From a checkpoint of a small transformer trained on Wikipedia.
Size: 8 layers, width 192, 3 heads of 64, MLP 512 SwiGLU, vocabulary 8192, 6.69M parameters.
Each number is 500 + 25 x the weight over the matrix's rms, rounded and kept within 0 to 999. Layers, rows and columns count from 0. Numbers have three digits each.

# gate: layer 3 MLP gate, 512x192, rms 0.138, rows 330-449, columns 32-63
# up: layer 3 MLP up, 512x192, rms 0.145, rows 330-449, columns 32-63
# down: layer 3 MLP down (transposed), 512x192, rms 0.117, rows 330-449, columns 32-63
gate330:510514541502477492524543486538466526511524465479480491548469515497505501475494493496464509529503
up330:499543539464498488520530455446477527550532485507479472527513493478516472508509492515552482504531
down330:484542520481463481497500493425480554533474462526508495494472499515506534500448469480544492490475
gate331:515484532533468520460497467509500526519463506484508531485506464474489461474498506464545515522479
up331:481510467529522497494476530503511489536552491481507510510464528518505482522496514534483456501519
down331:541484550515500480532503507481539475502495518492535420544470498483507500479479500485545489482497
gate332:483487495511522533486571518482516536493478443519498512547512514508465492502477518479510543497484
up332:508483487554521489500504517496490483463544475501503496517500534512553458533500478433523519492522
down332:502520488477530532473511452521470564468467494482468510467486479548485508501498529499417496517501
gate333:522491509520558502497489476531497473509481492512500532458483493496523543518498540499464482529482
up333:506488511524468477497491539528476491432511514508500505503481506517499501512521505491495493510487
down333:452503521444525528508485467473512485492480514507525529534507528465504498477505466521527448465476
gate334:497475503500505499482500491520534510518513465501481459551507491519527474576510481534506482477507
up334:519487513493479509490457499501474531530555459506461517526527522526486526529487495538486474472504
down334:485471505495440515522489462470495477513515496432530503505473515502526477464497564505510514487513
gate335:525532509536510484482495484530484484492470504529498501543496497487494519491481523486499496451490
up335:489500489494514472473511526463550486489477447490463514516477510501520535458489536505483553507479
down335:450539484470503518473466533468454461532512502528512429482517413521489467499524504508507493489533
gate336:495491545501488487495498503504481449491444499480516481504491527518483460505511486477471463473474
up336:509519499491455499505503461505495503489480436504477466456475517502496519498549462507484483489551
down336:526505454482501477517528484484533534514502499485499462489490522505510462501498509494521489480531
gate337:506537513508523516506485489493459523491518528488468482490458479523525507521509505506492463461507
up337:452493448475475499527525536423522505465478520514517457524508504473534476510504495473458473526470
down337:494500546480515506485497539498525533523508514483496511555521508462501535547497498508469472489504
gate338:522493493522528534491472520493445527520448504483459480519511474518554548528502511506525520478496
up338:486501520482499468524520453512507497516538518519546507458461487487427491490506487514460482496539
down338:475533521497527504476540488511506525439509487535488509525502505459516524534496480490464538488502
gate339:491482512471464467493504519500518505465506503532482489487509542523531502467560505490507502522481
up339:456484523481529477490517493527524531505523493495493490491501543531508482471485497502459482504499
down339:511538474559481526450522484458493529526485499524512530513499507483517469479503508471475524477509
gate340:486504537485488468492513500478515502511520497500473502483484470495488514523507458528454490453499
up340:497485525491489481505500477466511513518479526474491526485493516497483487545524482509478505424499
down340:441510463456453529517502526520487509491486515467534482521530479513515500540480538515492462541514
gate341:532478515485483478533491499499440469500539547486484511519532499510484511510532521471529498441482
up341:520491459520479504494500518502475465512547484476479530516491516495507520516523480467509546443491
down341:473531505491490450524488435480555480543478508492558518500505513519498526525491483509523482452484
gate342:502477528488489459485491498561480534498457517510497506501523514499502538496440507534484481486509
up342:481460516542499476496524489512521515487501504494545511498529497560461494525459489468545481536525
down342:533523505518502518481485525533448461525494511509538531506528457491504490566489476528475502463519
gate343:472489516514505486524484495507519474497536493492503481522496497500487512511488494507539460459510
up343:486469483470489524510484496493461502468512504506524488546516494497498521559536494513516477475507
down343:509498523505535508463480483488485517493497518508504471502483505527542479535484523522496489499489
gate344:495526542474498472535502505517478518503562503557489466519492487482440489504472517463497520460520
up344:508518486530520536443457515465454486506520536483522545497496470467526523514527507560469485479488
down344:511451492500500451514500536460504507494497478510479563480455462560516441570458467493496534532496
gate345:501522520519520484513524461504474517517461495503493527527506499507517507521488497500531502552499
up345:509493506479513528503496537451504504530560493504520470494439523477473470469481483525459490503482
down345:503473522528505527474475478486525506503532534528510538512496505521484520552508499511533552485462
gate346:512483455531506513517459485507513456527476505480511501561489464520500497512507502521495517474503
up346:525476484522507483489515500498470504510486530494472541437517496546494522531543444499490532485498
down346:475490515472501495504492483541526488493484502553510436530523534494491512469560534484568503523536
gate347:533507508528484479508487478534493557493515457504505518486503480491485468495538489503499520467477
up347:518474504521506487519525519504520449483522501462515505490519492499493501488521481511506514529556
down347:505538491531478469522509498504458536500485486500493493468520481513485522526482503502483531499512
gate348:466513488504494513524492553529501483483502518486554500455486482532519516481513480524504515477492
up348:519549514483524497488509456489476499546467519495469498497535517487482495526489523500485520530482
down348:519486461517488488492496486498563500495504474471455559496534463499478470507509509505507491514492
gate349:513498515515482496475516523520482497437452516464507489464477474548492530519463498487484511483528
up349:475472502484490491466477531470531493513474465505510471521485507490471467528507490492462493462500
down349:543519496528518446499516482469491519500503480505508542474527479481565548493543502515465523510522
gate350:505474534487497467521541542473479465480473462492491481509530515475507501497467473495472541463499
up350:483540446474494478512522527468489498485476424485523517546490501474496518537520452534476547495489
down350:504496511518476521518501490520438463534506528456529500485514539527475463497520500460518504546491
gate351:477496516450487532507485520540523517490515492522520494494472513475490509492500513498506474499507
up351:489501511459492508495500518512530502488518486502514509481496491493488518486507492507506490480482
down351:474517495534501482514496475516455510485492515485486515494494463503476509491511497501490524504494
gate352:525504532565521501482524503561523518462507537479475488498486487499514515537495507460535497489446
up352:490521477508538527481526524467473570491505515522556511509475482445506494501514505490451532483522
down352:568527478529490548506486465516533512477505545526500452513511498490482495505512443518508438505520
gate353:523496519508540494510509468525489522491518471516534502497491526480489494493494444516512510481486
up353:508543522527453473496493483554536538495512526490512526484472509479499498476499541493565523502477
down353:521454487504490499524473506501509492505526453480506484499531512502516484494468532487490496485515
gate354:510500452522459510504465556467494516527528508496486516514485465473476460513468492503496495516489
up354:476473524529498532523507488528509518512472530501464519471488494507499531482471512508538567464463
down354:493530458489454546498475518515485463497529510495486542462506421515468531540457509469514499541540
gate355:528466494529463493503524486491522510503462492501496500471541493475498474537524501506481532479529
up355:482443503495512535510532491517551501500515495501503485535510508534500485547529509490487497520540
down355:502510462501502499497489502478480527487459494526459511507512529504491500503500503503502532526460
gate356:467484529480555474513513520543512490519526551490485537528485491494507483497479502504537496545509
up356:480497522476484473476504520526528506457467517462505472585498496535454523501513517474556429564502
down356:489546501521488497504508472508465491514530510502539470525462517506524532489523517544519487539491
gate357:531505504485528514520463500532490532524497478493485483470489495461480523505544454519494515502515
up357:473511530544508492465534505532519477499510477504470478452511532512517496510556501481477451481484
down357:499460477512498499492516525475482514528461483509483520431536476541503525514512531515509518477530
gate358:476516501501486480530536505529495530437482515521475500498492492493517518478470524464513524522467
up358:485498502468505501522493476518489547489485475472485471487491487494516475529528523523509526509481
down358:477472462510493505493459495534476488485509520521528524453460495520461531502497514464509529481505
gate359:492526497503537469517494497525493497511526523492462554501540499508439470489532536488493488465496
up359:510521486536492487541454528491505462452493486467513515518523484464521522479536535478511505519493
down359:506484485488530502484501523509481537535478500520497482486494483578433497503466527487473501519549
gate360:447516475472535490475469489538494491442489499519502464505520481510514486492469541521478503538509
up360:420469472480509503489499546478485488494543493498513506508540519518507508500507495541496501484526
down360:514484526448498513494547477475532477514497510524497501514458531454501525511523494475484529511463
gate361:478492460529549562511521470504469501524494512515526461544533541542456429510449532482529543517504
up361:484563490480448492495495526501495518477497525495512456508490532448511557532492526488504500496508
down361:483508503529492490484494460497471467528507531487524537465513479502472519483491474491501485507505
gate362:520493473507523491497521504502508544511542511535512554519497526515436517522501527492467516522479
up362:509506442533509456490473536534507509499493445522488492500509544504497490519458497533500491507444
down362:493500504507508548519522515539475483513471498509537552503510459471533549509491534520492547501480
gate363:513531510522502500558538548512532496457513512534498504517497488543531494540468500508500512547465
up363:517524519499474476523525505488536516520547489476537477541467542529553503495448507499490478515516
down363:488460481510465540520518484536448481514493457465496494486520522508455538501554519493495479531453
gate364:462498469487511493494509540489492545482464527479492518462494513492521489510528488470473522495506
up364:484508515492490491503536519475498532534501478522501498546499506504498497471471519497524497486482
down364:499535475497451509505498496491508481529523504474509532498533489497511482477474515480445525480509
gate365:478511469495502458530485511527477490462528483512543436509425495526510480519521514496515519492458
up365:545484520533547450554475510500497499491473513498510497512489525518494513477505467492495480467511
down365:527539469482478473479455536507463489491501489511476487470506528522521539505510525498536483528473
gate366:485491546453557476438511498512549513529502467500496501452500439481492540499494500498570502491537
up366:465497509489503491454520503527529525498488449515495509474488461476520539471513519517550530505518
down366:475512438481484478524492519537491486488478500467516533473529479519531497553502521521505548468469
gate367:482486493528503490481523526516471461483500435501550563515522500503482483463506481504488508487495
up367:497494479562487498495556495555499480501537503525518490501541520521515486500535501475521534483471
down367:514528561504523502487512500473451480501471488500534487481483504518509456504491482508491489478550
gate368:482471496520482457513497532481495515493499460489506501508482489467458493510545477505482529517476
up368:516511508532502465520498533534489515462502464480524447536521548472521526465471510480514485506516
down368:495521501467489490538496514536548488517530467490491455503460505526464530519533513545487475516492
gate369:522524485478495498520519495505521510489510505520532535484506504518490497483450513502527507487501
up369:519502487468493537514476490478491499494496503493498512517500461458500496472501491479499549489498
down369:442502553507461469510479484521472544488484556472470525556480528465519498504505520464508525491500
gate370:546478462490500485519470518521478531538495483524472559481500480467472448475514487494468515472487
up370:540467502496547466499502505444533514561478552526494514511506487523478456536493516504424465495472
down370:506511505519545549516497494574497502503535563511540512528471515448521486490466467506498480469519
gate371:491466494520501529499499535449494457484523469478548466501525476460527536516473490492508540510495
up371:495516486545512518520463497545532531509467467514494520519510518524533513518524494526525482507514
down371:541516568508470503484466445468529534518529478519484488549505520496517511543511525499501467489486
gate372:481482453500493474506522493527505488507500457468500506518551433516507535546482531484466542515494
up372:483510455529519457523549528510533526517516489491522483524515483514521545530497495486503510512509
down372:525499512521456541507485479502497495507452485495487532477462468497507517460483495494471470505482
gate373:530495491480472507521498516514504509535481498475472454519492489538454467543487520517525478559456
up373:529508482551524448469523508455525488491484492433494465480518496466481527494484449492482496451601
down373:514467494481516539528491531527549435475535495559495529562474495486469516470524511546471458473515
gate374:470463518520462533493548479490531464455534473521487486540523472507503554515502462515494538509449
up374:491538490477512523477473522482481510493516480490534506472501494477493502501499494527473450540518
down374:496448514559482513494548473493528547458512464465487487528448545491515494492544508459464529518509
gate375:507540463480501499546511460472470429470492501490524508475465528521521532497522506501464499480516
up375:504475490492491526469492517503553483496492507527513505475542511489520504500524540540519515495551
down375:505502465529492489501509507485456477499495492491462451507508497495543481541548507501501503528481
gate376:474496524476521489512462508477516486518473521477469478506544540520539483508473478506466531506460
up376:549504508488494533516502493490498528441523475538526504499482517460493500504520468519488485552501
down376:494541478524506486502538521494488484495515504482523528509532494546472509522494502468521490500502
gate377:459491481498509472503521465518500542532453514520484526530525481518469518491472505509482508472507
up377:491440488484521503492492445476487550540499543547530477517522477538456512499446499511492489495514
down377:514451501466468524506543480450480484476485506550492534505517438499495510508466540534473501469507
gate378:489498508556492469505508530453489492496507471501481480493555554484515484517549502534500455485494
up378:500468469481459527465512499473446549477525458493479517507517485503495485506481514495522503450509
down378:501525523508519474481486470476489471537498534498513508503485539510532506504517527458533482503494
gate379:508531467507497469515488491457467453503544556520481522472459485483463536548508523489510534531536
up379:522499495530479516519491512487463488491526487506496523462459466496496512538506545483478497518496
down379:519526519492480534502482474503497485527498537533533531513493467484456577475441481465480474523531
gate380:490460480463518506521496552514496505487448550498489497496517527535520493441489504575479524472502
up380:515497466473478505524476515526525516544510494488482534533528503523483480502516506501507488510496
down380:449487529532476509507473537528457453489495473521533554488499528502503518466467469482514516509492
gate381:506461544531550477468503515465559499561482524478510498503500518456491492481455484489495479500521
up381:508516556514511453509504476486514502537522483504498518504505523516531492460536533509506498459455
down381:506453478491492479549507500500526508526513519502487464467487508533487489499500501489493501500543
gate382:529473536493497528521506548489486496497499502493500493477485531477447524505498503470496530521524
up382:499527472479510506512486479515511480512521476496540494499502495490494484521515475512458429475503
down382:514483557518534480497480484458516498487486470483501451494473506498540502474512537533470494540541
gate383:524529545485500488534503537544496498532499486515511540509468526530472493490524466510486456472538
up383:527515479445508517513504484555503461511486525491481499537519512505480508544527510512503544469531
down383:472509545512451487460484478502498548501495475502513504454484555515497483489478511497502484475525
gate384:490489516523476510516498463485510475483459521493456492491496510484511509483465488500498538537532
up384:441481485485516516487492503533519526492471474503483500498468516554499491509500494457487512497495
down384:525509525500534502496516510495547494508510534494507456529504489481504540478504494497477530512524
gate385:517498493456487488490523530509477466447492505479475482518483507518501501452498457466503520515523
up385:467497519474498507523470461481496506528491505521512498473540496513481482533477511479500472493505
down385:495529507456552468488452551501485529449501503512486496514459479493500507458512444508525484507512
gate386:488500497529488484490451481512511466470454500500493495535524553523530485490512507488499525542489
up386:483513485529474532514526502462531508512516430495504470451519464510486535508544539502499524503490
down386:528485482473514467508495498521464458515525506538516468497477498486522508525468491500479512518482
gate387:469506507515463517499493539503514493519509478464518467482468467484516484497525495542487505547513
up387:451473470500481498527514535539497520514537471506478485497465491487508467502492507509518471521492
down387:481518562506556488484537490478518479456484538552489504543490524487508462481521489524542523472471
gate388:503510531511509502511504505480453525492478483521501517498501514488465507500515499504488520504476
up388:443509468520492502491494497512483530488502527548484517495523538498508544494474470483527473531526
down388:531540515460474474465460490526530524527513509469503521515508485471516496474511532500525517481508
gate389:512499471480489501495529472483507483483479520463504525508511485485482518491434497484484505504505
up389:500489535533507483474468511494498508525503493497489458500505501493513515485520505533495510501507
down389:529497509458519520494506512462551476522497498509504499517517509470519482527489511498517486510505
gate390:496516493517510483481521519460534529548528534512467523492518502490499496512480501500491522561504
up390:506504451501514515560536506502474533502493530475528502520469496523535490519537487528477474477521
down390:469502499496491508474472473501479509498522506528473533472498514520487458512466502478516513468458
gate391:514525517510512498478474466519494497491501528523517526468479508496533495532516518521490489521470
up391:469489510493498485486520459538527490507542494500521535508504505482494439498504526549481441511505
down391:570481484536511505534454516492515456480499469489503492501563519505479508527536493505477520502527
gate392:474498522546507473503456507492519477518504499491453502513500508562480486509493463497520481514524
up392:503529488477498527523473476513435548479492512524487482542467472515482487562512508469463503465533
down392:542493472519496513563499483470533496503478521485503451452486484483459491474498511506522506495496
gate393:521467524529475497498477460565535471488500494500472517466526502513560460505524517507511528462508
up393:485476540476495491443551493509497471489486456506515529485525505471500477493479497492513479480515
down393:509459513502470556496540498501513478450469506459517455482472516507490492480562501471480470521448
gate394:506483529439504460506507511547523542512453526557490508467492484521524481545497454458503496507469
up394:511509500500495473544507507465554493519502512513525502502466487533533524522507499511508493513466
down394:500501485503504508490498525498475484482481467541504499497472493496513520474522498515505491531512
gate395:476482500473481485457542510495571501560493511500570517501445498489504480527482529493507480497553
up395:513478498503486459520537498496493489519487568522536490520473500502529557460509512485484519500520
down395:470514481512493491487551536463485503449468532508504458491505459507540470520515509492498503491479
gate396:507513516533493503507537490495558469501491533536474489533508498494494495491470485523489464445559
up396:506477515470522478542528507471444485504531492468454469527488483487455522499512470480512487503507
down396:470487487498500446500467529490566507494470517516545492514526530508517515470503461481526439507508
gate397:499511476466513526540495509497516475476477511496504500495491492512476496502496506433513476519497
up397:509489509495482527498474500500500506522490521524494503512532479492546492507520511474469528526490
down397:497486527516456491483512527488502504464485496497481538513507488466519495499508510520509490521490
gate398:480517537521496555483554576490479538491479486494460465529493510471509475535521473487518515500487
up398:481529505527541529486567564524522524497435522449483483529485526487497480517543493480556527483485
down398:500538487500506509461508486444469477508531467519522513490491523443515502473457516480499461489494
gate399:489496509522515525484485482565487467449523516485502529514480483507464523528467515522522496481513
up399:465544447452490479501479476511512520490500550538484479423536492495495443490520467492527504469455
down399:464488506483491485461501508508485498493490487467501520498505530490499504478459462500514524502516
gate400:462473467494475490510525510505446509500550522467518502514528478528513480503492549509505503538487
up400:497529501503514501496458489474483551464483503494524484485472494488468480508510531449507507526507
down400:505501447504496528490520526474522493516496458516464531506508475493508493495520486529492505473518
gate401:419468552456481471499515506500501514523493512478542524520529496475501522481498492502537488474526
up401:506501552481504522478471512489469507522493512534488484466473527479473489483473452489478523471495
down401:505533475521523467465500505487514556531498501479516468499462421551438492490512497459522488520515
gate402:495514485559517497527471459532551511496478512509500517539522511506507479530492529488502482519487
up402:527516492450503487492524526460471574488546527493518496525478486539459514486464515560510548481516
down402:458486487560509508471540520552526481513503502478493422509489557519525532480571522485470538513510
gate403:576497500499516537578509526519558475482475531501501556518495468467491501503505504501494519496501
up403:504466490448500443478480547504519501509548493457505490488505536536578499467508501507477511470515
down403:492494469500516475499526452487505531508494495498461539504496508510480471502519434465510470506489
gate404:490485464478517500452529488508517531467482502483506470494477499518475489496516541476534514511487
up404:511525441516532512506458530487508515512529458467494468500517506487531575499511505492438467483511
down404:484484526498456503551512478548490474517504469526473545504501466487492540497491506521518485509467
gate405:533483505474466519498470466433502461490474516533472543501527442481491536503515495502481510529467
up405:519476497499468502503540508508530507488492519517498496500504503499489533475519518491475495514512
down405:496526521516522547502443472494527466518529504518508512510524533429457534483491481491513452514474
gate406:493498491499502503486510499497509473551490516492542530489460481484466515528511481523465483519499
up406:504516505494511520537473536523478495504510510471489466534473516495440533520502530521536512532485
down406:504485470471471531495523475514533487508488482542533443525476522538511536465519498484505444478474
gate407:512471504455534536499461512487533505500507500520509546481494542441538481493494479540497509494512
up407:457500497560495507538503489475493510461465479513505491523555497488475519485514513520470490471495
down407:516485484442472469506508516507536484500482468496498500457516449540490518471511480538494465497543
gate408:481495515482483487476479548513497476509485487501470481549514455499506519525469503538498516475512
up408:468521476468490487498531474473468521483491496482489525503461526509520488556509452473503431536509
down408:494534538509490458476524461522525508545518580517511495528529498504486502479494466484540551528497
gate409:536568492558488501431529499491522515510509515486495513511523515509524509474477487496487473484535
up409:508478495534475514504535503530488467541521462492556526462497502520504521489524511547476478490513
down409:519478506448538503477542517523499509530498515483473478481482497557491535490518503481489551483491
gate410:463520488579501557499480500477489517482501521535515499517513516454485480527482487502473537521510
up410:526492459496448544508543525489483481523520495484496478453479528506488496525456524505459405510485
down410:510464502499503523471480489468496532496509520501507453510541472455506524474526530508527505458504
gate411:473497495464481507489536518500517514473534440496502511470506524495567509486499533451467481520490
up411:467488509542479497568443477470486452514492532495497505527491518551490494500527471499500493503516
down411:515493529545473521523472572491468523514509520478509524490485518476525507505479489472496460512487
gate412:556464522493499512509542488544488506486512521497499482518482496509499498535492457561450487485517
up412:527465436548543503504497525496509440443481474523521534483523499492543509503539503490492506546447
down412:519526506506459512495491536462526502495517480493448547465547514528485471476516484476500548517468
gate413:513513530465490509487498510507478516462505519509448509484487523509519501486473510463459539523457
up413:463525477512525487497502484484568488476550497476540496504489497502510493505505506525512473455493
down413:505527503546524482485531472506548512513445523544524505497488496505508510523538496485492514539478
gate414:475507529453515505505472535498515499475494501493510544503515493483467515468525498526462537500485
up414:473532536500501502501501508517481496497503527564512515485492521484528515511483506517527493524501
down414:536525529518496515509493511503460514515511499531482504517502497499536473510489511525514503534516
gate415:523498504508505526488511487492515496520479535515518493474489512493493511523489484482527515502474
up415:509507488490501497474474485537529498474515511498497510493451492447487483530488496499494510502453
down415:493520541521495482506514483507484529500486495462514549546474494484494511510521515477492477485463
gate416:535483502486525467490512494511522507497489508493495457516515503475519496511520512476544511534530
up416:515475521523517533530534494483495491515493483487486505479479525443513493492495471480523465486569
down416:510499516544494525486504528477500492507488491513471477489457541513488512536507528521483544458470
gate417:517523473505501480481479524480529504525439461470434522495490493490511499491463461487532478497498
up417:499526538503549516493506513467502478497453461489469522527482516476516533504513465506493485495496
down417:514481459471493518514500493499487474518497484476534512497493538506455539490541533501536491526474
gate418:523533511542541521509483565493484464487499535483478468509530446443522464504532543533491504482499
up418:520520489541527533513459577523510452490518491475493500457532486479520437517524526502491481461500
down418:525504528505502582510528529513447498508469491466492451526448482557515454487528525501459442503532
gate419:490558513484514497524501529507512475470522498496510491518498524480504509492523521459534499531463
up419:503481479479507526461522552523522506541481485494471533499506524494504500531484458511485519462445
down419:490457502475522472493455499491493438457489516496481512487491492523526485507514520501531482527514
gate420:510507514505461495505465516526528522535511514480536507493513495462534498554475504508532472468499
up420:464494510491534525479527507495485490467492485519460469514479481532488495460524513425464467505469
down420:500505504476481463485515532456533484483518492473500504488531468471508493521492509505530496491517
gate421:491519476509503514444503480477523472514491496462516498494521480459507519535468524529508490522498
up421:492464501504503529510515527454496526515519498526495472498520493493515485444494467493482497498499
down421:510508506516491475501497520477522495472488459505519517474465511544486473500524501480487527467524
gate422:518449497512529510487497501498497516525540505503526547499510471490470479462520490503459506443509
up422:484519535493505503501457467532498460497539529512527546492544517503505520493453492524509508476496
down422:538540530484517507461488501514503533502499524500521494494479481529455465479524496523521527509494
gate423:518460529489511489510552533470474476522540513524518512532509530435510472503503487524526470479509
up423:462520471497462479527462473481513503520519485497508495495522477501474492490457478467503496515514
down423:508484504447482487479461502513493499527485512503495494512506559477486499511543464494497494543521
gate424:531537537450512497507521486489487507513498461517522461494539452504510497481516506519521524546482
up424:454522493507570511463492460511548552562492527454516513465541463509515506475414501480480552516510
down424:504486477503474522512511506469448494518502454513510466560530524486543511557503541511538479475498
gate425:450514519491514555480515513509466516500475481482477450471503527505524516479475479483489509484512
up425:511499504526505495535498526479477515467529476504490531545526477481470494527523478521575510525482
down425:489489518496537490481485437533550502490522493532527483527486522534528475484509502504486483495536
gate426:504523482533556510530447524493535502487481510527472543520490483492460514540508465492510472476480
up426:495510461482504465467490526473492512511484505560491516488458538495489512524499492538506500518519
down426:481449524518480464510522516515520490497525522554546522496503538469573470487518495509487506475468
gate427:500502520465487497498516490516457549538516523507496535563502499537506500532469523503482466459476
up427:465517459465466494516548576497508470519496475513548516450498518509535483524520513448504503522519
down427:524465551498539465515514504525507532508516489496510484508463534503522527490516506512472488476502
gate428:492507519519474490568517441488472497492531499534490488509502526542504472523514504493493490557446
up428:558515512483506514439527507549533471544552519487488462496508516509568522453484472497523503458490
down428:480530483496488466449559476527477511487518505499532489515513486483519480541460493478539480480518
gate429:544537513508522488500472520534494456458530481518534550530543498496509525541546515523483513448505
up429:514527560483519532485484471497480471499478434501489538515516540479507525475489503547484511484508
down429:511529501495486514488468492463468491510495474501497497539477509522517533469530519475471481513446
gate430:519443546517518459481459477471478535487498541488527459552492534505512468461505483486496458481466
up430:480527499478507507516501533523501504544508437471503457489498498462493552493502512513478462438531
down430:515511485510539523504489506451442543506524480465459550472528464498515511524500527525475499475523
gate431:438482509527494507513486443482547525498489489501474516490486501497531434519521494534556488499511
up431:533481491492531481506490460510501529507468492521479535507512537512479499513482485491499505489502
down431:493504508536512547547498472483487507510517505502509437460482481512504496537499501544459478513482
gate432:510514494530513475485501463539516522462512523516486504510509521517524494488462513467500473538523
up432:498487508508507470503489497482494505458498531485494522500472538554500490508506475480568526519499
down432:454550494517460497471511489508486515495535517493540527516474515505446534499497508497472528499490
gate433:485465459480567456498480483517495458481510498532473499527507485510480508456462520464502519539487
up433:534518513512496508489540500498503534520479502519491509472451483499496509508510512528482509475501
down433:498499484518484503533510525478450478483532497498472539495515484514477506550467501478482479510506
gate434:478533473458531516482529479473525487492515501532513522470484494501515475515519566487525511502510
up434:510508524534504510492484479529517473457517450563508469460504488477500547473482545548515467517523
down434:534501464492483506509518562480500516470494480486416482503486479520500517474493495463478528470495
gate435:476534487483501539502524521502525489516516491486572483510483488517533454485495487504501515505460
up435:479482509520530459518440483512489504505536503489468529496502494468526528504513533493487480504541
down435:531492565553530453454523483464476482502501491517497501497477497580527470507563501449487511520458
gate436:496521456551520500504496472522525487511509479496549496491479478536523500451481506526492516464481
up436:540483550491483536510508507538495478487546472507503521494532507527491506514496495493468549502538
down436:493512468508517514562464505501561453480501476555532504536494509476506506515506482443526506504509
gate437:533488494488481513476469501480517490501488509523510512500473507527485489507499524516476519489514
up437:504487481486475508496502489488483468505524522455469494509506480509486491493459505497486518507512
down437:490491520478491487477441512488534497502466479509463461506519498477521469492534483515527488486508
gate438:463479480527530453489512529506515468511451519477514513541547491518525483506499509544525510514532
up438:524490492523561480477534477556515511528521473462497487538491443488511496498494472527489457475535
down438:461536500468507509548513473473495505451470513471474512500486500497496522490504486546499487525518
gate439:499539498473531475505488519506477530503519479495486480474521510493521509490444505489481565504499
up439:515528513490457447484510524482494455509508467524508487522503484457417545515484483528470515516465
down439:504458486521509537499524481515542502510492524472463557504539468479506487485490515490467472490466
gate440:468505492480488452485503485487516445504527507546493505510456489496500497508497495496552516483469
up440:515488477495472494506442511512470500494449511526509490500472460519515509498505481486531492484506
down440:488501513507531491515514479487494470498438506485513463519493542546517519478513555485502496523499
gate441:498480498474488495536516460548540489526522489543490521507522531492488489524517529517507483444473
up441:508513484483478505518503490519515500489508548510480511500509468465494468531504527539490486454471
down441:475498462473513545463490529463503477491489473479485496496546522497533525485523514466503533483496
gate442:486481524474479463473490479510542483498538483495460513482492504491499511510540532480520503474518
up442:519501470497511498475506487481515465501522493519515512502491480486494451498499520501454457517496
down442:475494558508514501502510460479493511505524474489519460542473541483507544503486501477475471491499
gate443:456526516520478540491494518500537495508483475465535495451489483505511526458536523535495501517540
up443:473537506543491483486519457550518470537508460464511540487516489526520531515514509503471463492543
down443:522526501506475460520467545472441535490488484491483543478507503486458467519480503458454510499474
gate444:519488494522491521401542500521528520529469484519453485471490444462451498469466494490472522486471
up444:470516516495503526504476512516513513533530519456547500506504504538529496550481458517456476543496
down444:493501499514500469484520490442488513476511501517476482518514540485460449491520518514545522510510
gate445:526478530491513473502541508502474531497512529502492474503461519486463476503490473515521483502485
up445:509490507495502513514477505474522454467475490482516522490530504498555478523524473520555548499491
down445:475517531474468464480500504519514492489533507526490510533522492466470559508503493453508485540495
gate446:529526492520525489489503448475509480522472470496465467515509490516532477481471517471499509479546
up446:470526479552501513534478539511501495520491519512508490544503451502474516526446523510515493497512
down446:483504472474479484532522502513494453525421513466480510492544485495481461509473506495529518507496
gate447:545523543474522456489493448498478509498510488471511464499523496504507482503552475507457482520491
up447:543501502497504482493523519485494540461514483509532499471495502491503469429476532533532465518508
down447:524490543492482497457506490489510510488491533509495493518512486527516501486479513522513475530479
gate448:503494512504477512492509503557478477504497502457562478441521473468465511477517529501525525494517
up448:510490513523483500488522487488512520479534495498497517499495512468482502479507526514530533450484
down448:497524509444459533520513561491524535509479488497466528510554448478532493509476518443501490522538
gate449:508507492487484493488511468506502464467471488501500480509477542507498502523492521508510519508531
up449:514511470488505483493521512498544490497486506474477513452503516508509449501520514482442528501492
down449:513504543478475528521476482521473519480515503464499474519510534497487489484518504482479459480498